{
  "n_layer": 12,
  "d_model": 128,
  "n_head": 2,
  "n_kv_head": 2,
  "head_dim": 64,
  "d_mlp": 512,
  "vocab_size": 8192,
  "activation": "tanh_gelu",
  "norm": "layernorm",
  "norm_place": "pre",
  "norm_eps": 1e-05,
  "positions": "learned",
  "qk_norm": false,
  "attn_scale": 0.125,
  "bias": "none",
  "tie_embeddings": true,
  "parallel_block": false,
  "init": "normal",
  "init_std_qkv": 0.0536,
  "init_std_o": 0.0665,
  "init_std_up": 0.0767,
  "init_std_down": 0.0767,
  "optimizer": "soap_variant",
  "lr": 0.00683,
  "weight_decay": 0.0,
  "lr_head": 0.0072,
  "grad_clip": 2.0,
  "warmup_steps": 200,
  "schedule": "wsd",
  "decay_fraction": 1.0,
  "decay_shape": "pow",
  "final_lr_fraction": 0.0,
  "batch_tokens": 32768,
  "seq_len": 128,
  "doc_mask": false,
  "train_tokens": 192000000,
  "steps": 5860,
  "dataset": "wikipedia_en"
}
Each number is 128 + 24 x the weight over its row's rms, rounded and kept within 0 to 255. Layers, rows and columns count from 0. Numbers have three digits each. The size before them is the row's rms in percent of the matrix's.

# layer 5 attention value, 128x128, rms 0.0427, rows 126-127, columns 0-127
109:133118111131116115122102148096105126171108111137067144124129137158126093147130120131114102106115107146101134123115148110135090129157133156129132072145111157120137127099155095126143093136149131144110148100133161102177188127120151142095133135120139163157166178089156104120166145177130135143121074119113145129178124129161135120101135158120138094122117098138132107099061103129138154105112
100:135170107147137157086093139115136142152124145104104135111100133119117119123132173151132105132130159092133139118127127140076117109088143154130124127142147110154113161192106118119129126136100090121134148144114126119112159130111092082155123140156146126142143106140172104152130090138082137115115104121176105115139069123105111081131144155116144151148153158152142111116145164162083129145055
# layer 5 attention output (transposed), 128x128, rms 0.0661, rows 126-127, columns 0-127
111:122119139112126127134125129118093146107189105114155096113135155113130156134096117141101096116122136135153140089113183116139131125109139087125086086103106101134150146172081094155141172083115141139179132120151130138084124128170134078154097123119120080120115100118168105154139122117098169122142164152114143140097096110065130120126135169113108135117114126133126105149115116111119113136110
107:160125112116138101163109145129145107081147123120129127141109108131140133128127086113116119135107144184128135162117157079127106125137135133109133136121139159128175129152135115134144125129144152180087128179145102092142122147114130145114173102103172150157130116147152102091084119087155113122139151125096139115160135077123126138105100109184172095133090110098137100126087139143161174116104
# layer 5 MLP up, 512x128, rms 0.0764, rows 0-52, columns 0-127
104:144081138114128102164130141114131128108133161128155109155118118138101131099140143122096110143123172118170165101105172135123123128129108125086137110167121114141155082098137153138169118126168092128132132123079123103158143120119100104145149133158162112109144103147125091102099120103146153109116150167185119109095162147163084114158084123124163147140128156155081107140128145132157139141087
092:099123123170162112123117132145119113140154133098100081170132130123116113110141109158111139150090189156084137134096133130170125134096132112081144079157129120149140093096138127157134152115144148146113156114120133134145165138159148151102131116116129109146145117119136151147141126048117141081118143129127097121125102109093156151094095157165146114137172128090122097095151109136101125144168
110:140121109138128141146085191123144126132146120131120125098163125117119179133149122100100114142161107175137135099151125148166134134106115124109154089099154106106132109156137138158122152131132107132121118142091094128143155144120138154126157107161129140133107131129140109156139120120105157152100083138144150136127095091137167059057154082107125145149129121138131108183119117104156152066145
090:142122148161155114190126103132127166107135116161094079115125120121159161139095100110091153113121156169138123170132081122105120150112147085132133116127217149096135151102116134122128156104115104140146100105122121183109139137124121137101120139130129125119110115098124120120133092123101113108114130114166098142111085109092160152134148094159139146129103117113078114092134113125098136161149
088:109139108113139098133121138142123130151112124127125114142124146139114136158145106136133131121161162190103129097129135157135116118145101135160114097160201117133168087097111127113139154148159133136108144138132101076121088150082101105132115164142086113102132113147081141137097066103130160139134113141117117148107123167115102135137162129163102106123192132138138095131093136093132172114150
095:143171129177127140089128081136162153137117116099124157146124125128119142106144161133141137106117117123109118144107150150048138093119092135136067078136127094160098119104113106138151121126125136130138129086067095101126138087126095135115141118130125094104129128130097139106118112128120127124078067166118128157132099147133134117089120103092144125162142170144099136126160151110115113129112
107:138133153111123116098139132131156139181126111119159125120146106103090161111096142154145120130098129118132104111139119100158148098142171136129140132150122178134149112119128142126135119075145074136115114147121152101133107118183194102148092121129103123180118090172138118138094118095109111159081120164101129129137176149124105131123160117115129101121084123126088171126132123108121181137123
103:147142143173121110109161127135139113123151115116147141153130119140125140125131134127121154150099138095081131101113130193129158153152178149149128120092121138119116135109064160136106131143095112157152075115140169131112162099123150102127122122165158159108155134126119112165168108147140162143122160105126124146111158149130063121164108071117133130127153177093167114091135120133120127133107
107:156102108162159126172084122130106139133129131123137129165095115142146141109141120130114074136087140131137142153137133126146100125167114122148130112111138107101141059116135110138149121118126128206147163122129087111122076167099098163145111124103110122120101154112096125095152147141110136132133165127150113127124131153133097136119141144166157115141151098109116170082104147127132115206116
097:137175143156190128173157084152152120116104121115139129127137142134054114117164110135167145139151098129059109115148140164122105126091135102099091178143110149159145141168089110136109122110168088135131123120157117115139109134136081121089117133128120155149101127153132111154147142107117125106144168148134146156109143122122138133128151093106097105129130122124089128131161105096110141133111
104:090101122125165157156070135145137103095122132146072145123140144122133121133133152108096124139116106112181167146144115143146092144153116143124130113145064170120132121153074164101092160139168151119136128106123140100089153131111128116153140091139118092137121129151120114128164134135099147113130113129119127094122120177129129099174170131113087108118107151139093144077165134115160123118111
093:054107127158133128129118142160146125100168122102142125162128161065111116095129138139188137095091120124135096092149100119121123124150134119140159129154149142111160131099143090174162118148094165134116146128123130153101111117104105147140159103152120166168089170121134108110123104163134113136125138133127078134120150119158087157144131104074132091122106136161151107120125143119114151129125
096:120142100113155125129127161140153078105137115125126126139130125061166179140125113122119103099154142115129187093128119130167159111121115135148109118124101116083133136170121138094138120089142155133141104136106136096126135123101114131145139157154123122132180157137166108150171153084110152116110084138131113163178149133151106178102158127144148131158090123116136144123126131137133092151069
090:139143117144125144119135101113109109118083099125132148169127115115124134124175104174105138144128076102140134130139114111141114127141146159156151136127104116109147113133141122149173128143116138134118110126153047108141092154160137096152133100107118078126125138168138108147121115142096168091133101117133150084142137177114107157175113115169152138134179098100175104160098104107156140146123
121:178185149129122108138117132151118113131100151128131077139122078119095112135087110162139154073115173135129149141171085147083149121124104084117122109101135150136144106131160107127130116152172122152123114127104138150145119151139096137111103162143165108108095146151132108173131137138129146125127133153131105146125152148123110125141134102210148133156091133149164113136138177130122157124122
097:123130134145130121092150095164105130160090163123136161140100116107142149163109134128095105151116111119097144149126122133122106109169117166169115128117136147148153153136152121125135186096105119149137092110101124090129153099135093085105168127139103075142115121146134095106144103152133124125127129109111144129088108140127077151111112128163135083131155146143177118168094166173125181107121
088:121151132145124111149163169132107191130155081160138123103138141131120132125171128105149112152136144151143168113137108134148127107144153183094089115131130103110123102128173125161156101123121147119136116120140151140139116139127132111174134181121156182122128117171098138092145130099135122129142161147133104161161160083095147148094119098137138120106125061116104147127144104139094083147131
099:095139141121135133140131106127154135122148100133119123062142139118148172109165136145130087202173118135143144137109153139154099131093122143119152146125134169098177166104066130112098162105134134163141133099090133138117156088123125134139144120105128145134160129145184129097152093143147089088128159105092141123133118153134123115121158127146150120166090139111121128113089156136161128147133
088:133107136152122140108148108126110145149102077118160152156131122166122106144126173113097169133146163113118148141160117112103147102088123158105108112133113158102127083126128108105138136105121147138128148112173088128114156088115116131125105156128079089164117109097156106119100099159162141163117168070160096142130149134127119139141110152130166147146146116094106063152129130115123107094114
108:128150106133125142142098162148128176144127124162140117149169131149130157199072138132120127113150147115140129157132170132149109140072134112146135129151082142156116087117108109130126125151139147108175171145090126096130121101135105119120162126119141133151065108084122106147116138109070140120138108130152117128138167158131135146110153113160116115141122104146115086104140151071128102125095
092:129103127123161118133149073131163138143139125144100139131167112101156161137118089131093152149135140123109155127113100132126121083112145095097113122133157139156126131119118153151118128135093090146158102099185148143139139163118170132113157171143105120137191122141165099119124110122130125119108142158093143106133139107129103166131140101106111144069104144117133172120101179159143170127077
099:115095168149165104127117135150109121097178137192111124112104147123153126111180164164115100127129170145135116121181105113142130145095149155151122154142118167137109134147119141108113179095130106150124122138122143099163134087178113138090114158124145118114097114121065146138150084119119092133095144123141140107103134109127118130166119147113119114111129154126076090130154136106138113156120
103:125153105178150121105141156176105166145094139157108139111117140135168142115114152109113124189153101121107170138130118142100108084148130139110080101120148160151142166182113110108137146119153175151117129147141134137137122109132145127067107130140129111127126141086098198107123107137121136146157126142126098102127123125134149117127145172138121156152119103108113157096120169101169113105146
103:126123077139149127097097110139182111117127150135139136125125106089140180099138117111147112114061157109159097135154141126124141180114114113107064176101166131133097141112130122171167146120115123117130106129167118109108101117132105138146113126101136164145112113098160137134112119106103138162130133143103145084111118170125162137135148124114141137087148114121096154161111181105147166131135
093:119117115111113186097089143145115127119120174098124132146111135171179133151113139149134119135143106176119115161095118123130150121139158143141087141102122144146103124117093134132124138098110107158131131168142145172150120105142130144113132163135086108115128094109067145090113156088086107137093115118118112187141114118131146137137148145150150129145119162063141095127140139096087106151098
104:111122123123150144115080151116137120098113092146114096105108138131141088125139129144190116110131108091129143117151125194116122161111101136117106143133176124131131177119145155161137155118134112114106115112154089078090159114090174131084135137160161120113066133106125110110117136122103135169136168129107101108125144161116123132146114147157137136111078128087146133153105109110157131097147
099:148131089120073140156140141113160143142137152171140109129137136148128141119095135106142089146107133167112145110110143119089119143115161143122061163142142136123135143106123117145118092118125150118093098136146149153095077107138115132112175110146114125147155115119111117068121122116113120209112099131126099106114086150077148160139157143109143085117134102124146124135128141170161160138142
095:143121116134134131110163157150104139150166151109133123160205121117117151118102109129123101116100134110162103118110085160109117123163124164077080146117136128143102122159132124152137154110124135153148175094138114166113157111119151089154167146156103111134171151095174112112110140143092142157111095140160130116139081112078147092155113134117128100129135133140162091117157132121128129119108
093:113132133145109135143128181158147108100096174145153130119158141107112135119126167100156145149149118140128129129108087121078109127093083093138091153118114128156114103133107151160133122114124144116146108149119094169141116164151120112105109139102102148096118139077142135115119069060117137153178151096085127141133109097083134140122162113124123140126080119114114128165126111102093130137110
077:140144096124134104155127139150096125107108131149172093135134115136154111103127143106122142122162122126142133161125091117146131085107080159155080137107134127139108116132098151122177132130153159172160184089138158144109116128146166129092179116132117147108152120113110159122139190160154089144131110160162100143114082159090095119111149107119153115126138106143130118161141144106164127132101
099:107161107134115097103130152172091098110136083109139130146130134134137112128133131118147133142103152132100121101115141106092119091125072157122129119119120166108122096145103129129170134133100144125135137132090147144168145136122109164152126115120111186168129118185107122110154121093111140116174155112082103166189170138139134125115146122084136152088180119151083143096111142126141135123123
103:139113111156114165135151120104148143115087114166120093103129106149153127150160144153094131123127134133117135084086107180070128123119122166136124124117156113084117113125165116114130128135111130125123130126118152121178152141099122155126143101103163135115109171122159182133137135092080162112122086115074188162120096117136136121118102135124132078132154118142136139137112161140163131165100
108:076120099157132154136123096156116078107161135084145139134149143145117141137142152128128097142109125082145105098114131145108101123150113161152120134086111145175155149183157154154101140126145169180115124125136134128079098137137141113135178092147142139064120146139151137106111120106159132133119188152111149106100119148123137112092127105165122108135106100128108129128136154128082121145137
086:128083170144164084106128149168141153106167120135101146109134113188152165125133116164148157098103195135152173141095173120139097143104112102124129112131147136150114106109163105133140134118127127130118106084126107125142147124125167097144099142113109106158116113141146142155125133160131092150134091158105135155146167126133081118090127099149168133136100104095127137122123154118122158165124
094:158155126113082145129133110166131148124098115140103094127174109122130106098141136136127138131138144114148124155137087123098105117141082198108119111126169111130101117126173144113153126159140104175119107165156163158126114144127126128131100107132114107108075169123132158142089152155155174129073158113128101107111143079156111159101130113121160142141137158150142143132129132181136117152129
110:112120109159168108139134131156144117105121121109126178097100120138081083076086119120101134104123126074162145124129128108086137121130162168130165181133125145147139122096107109139156114125124126134085143142144121095145125154152124133157128124101094087116134167110120124173122134150168120149123134131093158103108127166084094127146105120173171121154114095140150116107107127103126164156128
107:139113112096162105107088105119109142131126135140125129076128110141148123109160157162082157102135112135141151092159153176116081108107134147160124120153081145110173107125127125116123137122128152149180116100112093165142138087091149092127121140104081105140101124161126160133127118082141142142131128167140179160155159127140150109086146120151126105119186112152120135118124131158128152116141
108:132120141136132134083113158149157110145110071158129161112180132105159118126147119169137117119122157143125136133141139126144138130111131131116106136164149112149142120119111118182156186109129140130104147177140087112117154130118139109089106117138127140090112151125122162181089113122102122118062085108109133135161090149121173113099155132119118131145115147137091131147134155110088191100124
101:110121136140138140115116069140158143136130128104134131124095143117130152141167158127095098135130108121138107149128117138107096108167116145120123155145125166134090126124122165109129178114142150110117133085163162150153139077153130130070122109139121133123078116114095119121131128142102127144104188095132141188100148089133168135135181138098098139148100165150091065109133113119131143131129
102:130112124129135126132114098137136137106101125146129148156098115149163156145115090107086150137136102134138077130118140130148125127111118087136192111141125176139085136116126145108147097142148065148103103102146125089143164092145139140099137111120123118140129121128128114127091152099110107143095111131147111105133126150157085147118143102105162147065145153098158176176112174133133155109178
086:146132144149101153146168088102159151136119135159122122090139111139175133099145137117079136175092152128126070099100141108113111133108115180119111125135135152151130149143135124113107091106137144106129129149073119123133136114108183151155147129143120122080149118102116130094119154159136122097104169182144135141105126161126136140142148096190146127118124121139103149114143183143138135087107
124:121155097139123128129135154135128122106131147104085143134113143145098129138121114111131139130175136134165144062110140170120121173110129118103119136109119123108139144152148110175124151152115122125156145128120174089121091079116125156096175144144138100142126100150109132092136133087107143120101144167107114115162154147108114113110152123097130109099185207116163130157112098130120152127077
099:084141098151158133124117115155102093144116121108135131108175146138132108137120103138121119133145158115141116171125137076138115137112137124137105153137150097180133183097102133122111136130109104122087102134118161115079105088146084148090117111146149191086144160125139097143165159168073132110114098117115135180133127102110097144101125129138127132141124117121133147125103156078129128165125
113:149105100174114089172157107119142143146136121120106156140121182103108151145105069086080087155135121093162107139165169110126096143121126099151130148122158156133143097123130152157163124143146099158130110119130117138148099145134127122129135119121141139075116148148142125123120118122122121081134131132093108115128114147169125150142140097167102092124130126177138126156122169098161177084125
088:113137096130135088132061123132117098129132092110149143182158129130118127120093179115131074121095145119118125076110145107139137123109091129162133130119105088127159108161119115149110128093147128158112190099126123168139180120107107116135129148123142109163139112136136139129161140125123111118095151160118136079168121155108118148151112128162158084149143165102124143160115156117153118133097
081:178136134129134160145098159119083088122105112125169120108138092156082146145139134111115155148110086094094128130128134131104130151143113143150132135105138144168179184101148082148124134142117093169110113154167118127122115147131153120150150164138136137159128129087151136128114134114112134160140161188170129124130104151121134157146151081117138113094134183139119135137168127144139088111148
094:096142153120114130139131118141140144113103090160147103115132133117150160169121155131111147108123127110164114117160101141107119109131094144114154127172069156145100119125101136115127114150118130091131122153162134107113086132163108110162137144134083117146132084110137154090119114071136129203102131152121141147114107105126148127123126142121126150071105148185157124159128140109173113178094
091:096109099151180127140125101183139129142160120079185120104137137115072170095124131099102151105137129123108165154150109137112134130100140133106155154139132123089126131098112145120141168146147144145154128132170161104149114155123108117113126076125146142145149094150168144089146134149120119162106121136152154168122154126159138095152120117085172123127096130137167117159148128115122116107088
094:106113127105127110150163153114111170109130114121137157129119134122128163140122093124161105178164121154141129103123135148127119119154143157106163107109134140140155132130127135121110093081200137148118162123170111112129108092125096139133114180130128139071077134117121113119121078156151127111126090140096081110130141142106137109126172151152146113105129105130130172058112142138105091112117
097:150100127115088094135104163119109096125177126126109159154099105147140142137119123125135153133084123134078137094135153122094122101137150151157140173111186145106151131146143108124142126078158144151123130143143120115151133087140121125109138133162101095122123100137123117133103157138132130106132096148144118113112151055178135117114162140182127118097158092127150149074156165149149127136101
104:127162122150128157103107128116185124150144106153124106160101126138141118156110155132112130117146135100130109106184125128123105182130161161124129136099132114164074152153147119119121112090126133107146156176127123092145114154097163130107148168139113115151117135146105117129062101157103148129115147177115125109109093080072121109121110137118106099082139121113130143131187118104110115134133
126:097113088150171143132135111157119149098146114163105094154150202117117108109104132146137129183126117172148158138093147134154156124133097154135139098131105139134100132112152071148154136140149141114114128165141147173099120128135135102109123101112143090136125143132147123145096128097123141138138099136130102138126136129164162159134154106138130119163101097107105188110158121111155100061129
089:122100086168113102159133155127116122141125114135132126151118107144119143085151153092126142141097139093105147162106100125136122148123097085139086128133123150135117164135154098124169129149076172119166097105133155127118178116146106082121131142137116144169168133128126132092134135118134124139118109162132133135138151181130094169191125109152100145105099140121159154157125136163179110152103
# layer 5 MLP down (transposed), 512x128, rms 0.0767, rows 0-51, columns 0-127
098:155132154129147105140093139169098126155108095141147152127108137130118135096099096137137118128154121124128124151114128126142153144116170167142103137070138133093162120158081111083149130092166167128117128139140142148123086179162144181132146108151142136141099096117144110112127167133092165153134108081122152143119122161140118135134193122111129091137066129162113143128140150125133097116129
097:133151092121122130122117105129100155120113144103132114095154065115144096120149138133131077138098119160146120107156125156078112158101140115147139170108124116143095105117107131114147118111152112138077125089164081136151149108083109119137166141145145115128141089136091130139099175119113119143129114107146128148127132137100148145095127104099137145145168114183193116113179140130092135136101
112:142121155074136140135182132143120135179110142134115188104121131127115132145141129087118121115159103119151110110125111161122148166114135130106100129161111144141131089120140152144111146103162130071098143157074096117087144097098119129157135106151145099111112090154145113139114153116124137124133105136176143129054134101108158132123100168098088153107147100108116149158124138145100129130112
100:097126122148118122099130180123157119121100117124111114125124124124131071158147156128138132171090134082080162118112168093112094100120138141170120124123104136107127125162137110145134105096138126100168115109140159120150085118174129150110143114130132130121173143109155179108129115173134134091146157151105093170115147116101116125152101128101177116138151162138134116163079144117167123126099
088:129134144158121067077152139120107121106160120139093104165145136118151147140127119133165135123132146119113123095150091116148107129158131134133200116116129166131108156169126144136158107082155132119164109142135146083151125123084163170165147115124158117170168110131117167129146127131150148122168114132138132143091124157125186140143132131085122156139123123140111157178141115098112136108096
082:141090122157153114145128147134174180105126157167093160144140133110103125087168116142106098179164097074117177133144108138119122105113181127108107118138170097143094070162115142135145101121117148087156118107129151157146113157152134126107118162140141123129124113139133128143145089142092116134147111133148160107117134123196118107121100117148095125151134107117108133131120116164101118144116
101:129113144138097130122140142125130099151153119117103141124135087149101162116116121129088170123101100122120140147149158145188150092138130102165129142131123111091122157141113148135093143142075133131095146139140097145139152152092154081140150126126115157118115100165119153140100157111161127151116090101161167174135117150101150138116170129145138149147138164133154167130054169125119118091113
105:143119117121090109105160105128134085099108147146128167135092136104130133106141144089143133134116106157110108123113123106162132104153130098134130125157144086124156112137117103110137120121146090139084092088159104106137109144152137154153115128075119107113115143152105106140125093087126159123120116121162175111130103135132213125139124077126146168124156100119103081107112124159115180112154
105:090116133133158120133163124145162170155161139096094126127090083127122165150104115125129123146088140093110119162135079121150092144133091142151139114129134106137098124122158136110113157111098153118143151176121157153126147110121095132095089127124169118136120120077135110088063115140133149159139098117163108150145150119143091124120100116127083108098117135092136155131156121085138173137141
103:147103070144075105115130173163118097111134144122127102123092074064195101124096139160111131136152114110136142138138116163120121112170149088104139135125138162137088130149123111144155126120138103138098116155152122125122189130136105151122118102156126104107129127116115091113116136115104158137132127106079114101153143129143129130147094145090121126145146149106123117114137092141085162151089
110:127124130110149107108124119134102117092145128164118146134147130165093143112157130125154116106114110123095108129163110126188155142118127169129140126093149083122178144127133129150158144175162144151150167105133143114155108127125114144126158124147177111124180106099140135151171148160134176089164099136161138144140166158129148175133149170115160091169150143135124138110139129110153095103138
096:159151112134085133112149140069109151120123155160078131100104119163134140171153115092146108132086166090123084154129126146119103126107132144150092124145118113149127133145144166104132145154137171114150137099164108120133107150154120107109125128120114092123114095099113149122071156092131136142187153154165139127103092169138171146144141158145103148131142126113095139145146120123157089111129
102:147138137135119150127129107143116149120128121106169108183100078143151121062096119126124157109120104129103150134132139122130151123117140130157157130097133127140144128152158109113090125138114114128149156184117136161126101125121102098103188115132152072161114112124109130134064117118115100077093131125089155104119146110122103118120150152117128178104154141163135194115140099122151099137128
096:161152127114118092158163136135124129114128170154140183136104146100142160101145163126111131126127131115162130093153110146130136159143128099171141114139109119065136111137151128132130150116138144149099135095118170162141118146108114105118153158137124167161127165150099158175125146089127142146140124123179135124134145162080172125093148120141121172139110134110132108140158105175186164116105
104:145095140119107120114151127069195148122102106164161091148125125085136133156185129153134131138136130122105088115131114176090110140122151151135122106144143117120151141107100119099110140122120163132171114098154163118115120160120112143121109137140119096139115122137084075129131088138136135091125171111154118113164109139116123152059122143129121112125112089153128106130127100159165147138178
103:117101121095151125167146135122164108144093149164091171154102117084155144127112133105125106079113161154134116139099127123165108124141124166146119105161139116143179136123130198118119136147088122104147168110124096136114139117171116096143136169122132115117100123132094136083165128159156140098124136114154123137122129161134150111141123123162120060126167126124152138123089077115133119112125
086:139077109150170096164130116140149119092144163105135138183130124134133119076124160144086106116132118149147100128140108145096152159112131117155147144165130155149074140162131149095119113115121127143117145137110130119150151150135158086153142124149126077163158108157144107112086161086114144124095123113138148102109131123135140108112119112164147135146127176088126119183112146091153134176122
093:127118153125138121106114133104120144069085153120146140164139146119134104116108116115146115154111166120125115144168106153106090169154147094143132140164116144094087105121142141132168105130076088129122124131120139119148121163123114118144121132131092120102095068118122146128123157149138190133156107111179099167154129137128101129142101105088087111135176127112099138098127118097077104109126
087:137061072140103117127108151140146122147117133168152141186127110152172081125165137146106105112133167106084157145150103099127166131120131113173159102110129104115134128160105191175123156127117172104123133091124154149171139147115129107129148122127154117123113114103112121118123159116117151112109161077099112145119144119147140133124138132117148126111174131117116086126117143101140115167132
106:142130117099134111096156129138169096163112102173074107087132105139121107119135121121132119142148094143119154115130104147129139095149137121131134130118163095143121119088109100110109123132108124137105153140120158141122160108124137140098150177094138176100164152166177097097166097130117135140111099112164142129130145076127146109107126104129136153117079065092166115115143089116148151143159
087:080140102133162120097119092131123134172127151131132126175133153077091158141111129176088115102144123148159100104090135133141138105128135126148106100158162165128141084115130155111120161133108151100141175119105121104155144133109130123114120100115135114152086152123107139124143161119130185149140102143132098117140114095172118107146139169170156123156133119099154135161143149075128150141094
104:146114108134134145116138111130076053116099107093131125129116108133113116153091103130106109125134115100116156147089133133091175142149124143126143111107120141147130125082106113108153142092149156086119119123159115120149196158132084115157129100159164144095159144110147109129155098142114176096108162150108085136141145138144149093143109127129151156094110141130159139111104132131135113116070
108:143106156095124108111149116141125122159119054082110137120136171112148143136113112138095125125142115108138140110131182115108149140115145143153137146101138098150086124129101112118166094162127135147132090094142099095072169162135156108101139130139158139132126178107123165143121124121162115110137166136144143125125147092120118170129121142126163174142088086112112129162115153114163120171157
102:098105117167120130135126116144139172140136117142147130113130149102139075135122131106129112129113115149079085104133124119102130188118158142133125137143156096117098132171150129114166120200150112119135157105134125146185133132098131153124143118091148142125150094122105161141110141073112132115159097124077143136120093081126114174143143134153143147124074111113123123105169100131104106112162
086:130103109156173094105085094099134158112134115136132110128119133131082071118122105131131138073102110102128128127123096126124146107112125083164135095142086153137148129141129114118085135112106180094130121096105114059116123126136100163143141124142094162146135174135154115141151114130085178148104151112139123165115095148120116135114107125107129096102119128114111104153118118091157081147126
104:132106148085144114118118135160158159158135165131125129100128114137126128138110093114118119117131134138131122152135102097149115160094126164117182124092145132135117114122163122165083116178129151142096151140126055122131133103101101126108135137096131105055111091136158097107185135128126118153112126129106142137135196116132116153128107106086102149090096109168150147122099116111119106130131
092:119116104122170100144126147107149186157165087123076105131166111142135112095134115164110146119140125099131112138105113108125133150109158148129139111110095122139107101121142150133149135138147146092126125123161139131106157136133073111108129145139136114096100098143171113123142141099157088113076128101170108100109156100117150112165153137137144172175206127136117132124096116104111137159147
082:157150120094142104047096116091096138141130147135121118154157119121165114117112126139136092131147114110148185173120133133155133163166165143141138138065120139127108135165126105150095156167101128123117163092167151150150129101127119150120097105110155128156146136117144076127125128172125124109114094104122150150124119158117141123143115128119127090143184115113113118135116144166101164143148
090:163150105111167117127117107141139127131154119107134135133118108113188092164112136155127083150147146102119145128117128113100155091138144143144110135151086163099106121184125099118111101150099122130120105145112122138142118133142119137127097109115150169153085157123097136129165150140121113128169131067059151177129151150162098116106150166156162155134132118153151133136145165159128109157149
086:142090133106103117131160093137135125105143104096136100157132112105120159109117145096126129132147133114142090102103119117120146148103105161144112113156133114144104102144130175158099100135091111091144110184166080111107152173122138124092107128148145126117109149153130145149132113133161094166104100115088127131050104084147137126116120101125118169168124093108107136164119104094134136139158
111:102105146125117101123152114143134167150125084097094129106153076160144118126110146134106177131129135101097097139135151092111086135170152132110122125127093112189159141132123179123079142113120138126108108106133128166140142136108130127126148121123110137101140131175108144138115137150130070076124137124122096135107129119080093113133155138083109157131093121160106146156088179144132145128145
109:118071139131131158123149185117143157147168173147108102101099111137093091119120103136132121083175129132088154102126141137072165131136163119131148140136136172124129130123114125128126144094115204089121129134142105136141112108126134119147124112171125145100135152085130123103143095117183099147133103140142108110091133136132101163130117117153146126122158149162138166104105112149136114123170
084:124150110097151081149151126127142166125151116133127142140082112130150149132141103171103130113115143124100161156152082149119125142053145137127167136063130133139079113144105135128074122152129131103093122121158110104154151140136133121116104114112140106124123151126163127077137148113136132133113108120126125108135098117136076105090066134162121139140153123150126103141079122173124122173115
109:132122070089096152144106122151134132089121127093158151111158123149130139150116137099085145156148125125116116118157130133138143089164164127146147144105111120121128168132147125156136143156097128143117110151111134186094103098163114139100090143140120139153140125095114153116118154121128095209101142124153129137122132164078135119170134093137110125110069135150154108144124111131140121062131
104:074121097153115108124124120115089094136153149106144128119134163141129141106086138158124130117146191147151127117151135088151135122128124166150125105120125088111147089170141105118121113135151144112120152116151158112131120124124140162124147136035131122124129184112142140126129088157129156148166092097147126099137141069101128141119098109092110133115083141119082126120154129129098130113094
119:135141197140145081115114145131136107070161181138117108134107134123111107092133155134138163103117130125137139154121124166159110134136107146107126137145151118120110132107121129113132143126144155153133184134145130119132108097142143122153134121122152144178137156120122135137098066161138181167097137146173097164152123103121173076094135139135115092138105117146133124133082155154170149147138
105:133107106089152130149093091111090155130140148156123124114138113129109145169128100143161132144153155132148169188101165126139129163162095096114133117147115105100116130090124101170118145148138141152144155158139132145096120141141105143149128152179144122092154155125176112110133162058125138173120115098135141126127119157126132188117102118112121114169123087117113178107121121139147128127127
110:080136101143153110106130146128077181116132146141114088109120163130093126138137133137108191142128129143124118122138177144124109101139141139116142113150110133096165159098133173151146134122140136153119128120159125118126110167153152142169137108126137120129162120146116135074154132106128171147158084142112114074117160116127136169105115125112121080142148082088106141127106132091081154130168
104:117163100144119101146110133107109155133113122115149104073171121168140103124143115122158139152105141148165114134110121075122152159099145107139084086163104099092154111094116151087106132137160133162103138141119132100132098122120122128135122111123154166115113112118158140160090081119112120132106145095103131123077119092124136112116135106102093122147103115079143117109172104167115082142095
086:105075135101111095165126172122160116144126147121116146106108139112123134116110082118121111136146135084137142137204103122111123108115153135137105130149149141132134141141156092114111135129164110142121138120132067150122150139105159176111126102134132118124132135124135137100130083095108170153148080116193129087114153171148119112134125122140121130088099145138120099118095091172138089115088
081:154110111140153072113125147158155122121122157099144149184148184103102105121138129154174119146160119160095120151166150161140111157124133139087133128132137135156110096103146137149135115153152149143116095145140156149153147103147113135132149100116147124134113134126143116134101135124136138141142097094145150148167096142142163142092110147138123170181129084083146083153120104100068098119117
127:136109160116129108113156094124135169146147108154181111111151112125124116154136127170127151139069089115116101159155119106138126112154135165101108154162148140130113114108118173114122132127164101142108101164165092115149158158122151118182127151140091178121138109116135099144095122118133121155167094095144118150102099127128148162099143137124119119135106071134113117108165152127104142115180
102:146134117139074084140158150165133127112110141129126150097106112106112126110147163129160168102141162124072134173161116073120141102147129161160116119142104085119126150153144149125088099127135105132107142124111159113127099124126100129159124093115101088144116127188123122106082126115124127132097141174118117139091145088111106150122154125153129154126158137152167148091139145080104119125155
105:155163117140091081137145115129168115102087159085145145134110119134158113086130169143146157121095135185101104106111118107144135152097154086140115118118105144133147147139133137123126193114196141111109105090138193096138133133120171133157130134130131140124134134120150137133132135154085146141107075102101156132152157122112148139090126114134127111152120122147144140096148111128118079115142
090:064130095174114113133129126116145149120117128110112159146150153126106119087145117058119151114125117168158132113156161100153128139152096129121110131189133076098074110127133133129119118097130150127127066158148106149093133134110135132113125133108124136143123152166125176165091118127109177099133154126091130105058118141117124129106142121128122152157123113160137139146121111105134122101129
083:084084160114093173120158074167158157111134140136115113113112153114166150121120137100119165130140166164124137090102158160106170145132147136133102140112102128125133115135112164162109129117129111137136120194151120146131140161142126116101110120088113112124131118160118105113066161131139144110116173100111137118135125144110134100133149129114127118118148094102199156146145127113104172160133
088:169109139129155099127173147129160153139166139173128103144122138111195074118166118149108123165132119113126132113128126082116140111172180169129117109130158137122126115131142114167111117146143160118073122131093129135145148107102183122137110104147144152092136128122142126147149126139123082124136149123123127065109103105127141161131176114159135113140126125147146140162167148156133165096124
095:123086119123138167113115141127163116116110133147148134123072127123109100128086111160139083114123141150154151124143081145137157145134170103128111158119135106119109099134135189132119086090144107124093165115134150191119097094113138165174109130098160111111106136164112077150131126118150100135149143109131143134137102119132165108135126126119142088153144081127140092145132152095098110105161
103:116124154168136146153123129131157134144113127136132104130125122115159094109143150148149145142160168089104121139112179150149111136167090103128123121125155119147113121123177159091129146107148110098120137150109162134151143121163135103114114142093169123139096192143102165133197114118147112140121142148144096104089131065138153153150147111119181137118078160135112124143148117089137116112149
100:143136106166116139130143135119158102098159140137128159134095181120141128134126110122135187143153152132114109097120139160154160158135178100107088104084136100110092105160111153099080137139133155125135096174088112166124100154098177145125101109168135097108129142130105151169112155159114116120149107138143132117138124139130167132104141146156114176145098145093123124138172115110123148123147
097:085169095174131138133132152133155118175156117126129154138147126144105072151164129104144108139168150140139182124095129091097142120127140134127104171131113128150136121142142149118108119133120161082114138121135116126143128127093129106145081137109094135101156109129136083113166156141149138155102083138128073120143142168146067145139119119101109117152107085134098110126110137111133106173093
124:114110145150108115118093110103128103129094147118147136147091137143133147101146160128138154126181127103115155174112149167105113168103084153124122125134137129114080161105140134098134118148126113137123098141106184134123104127117127136140097099134125123154144165152152143148124076137120169111158095146145128119085146101171120176132097166133168156083154113121118108103138153070101101142108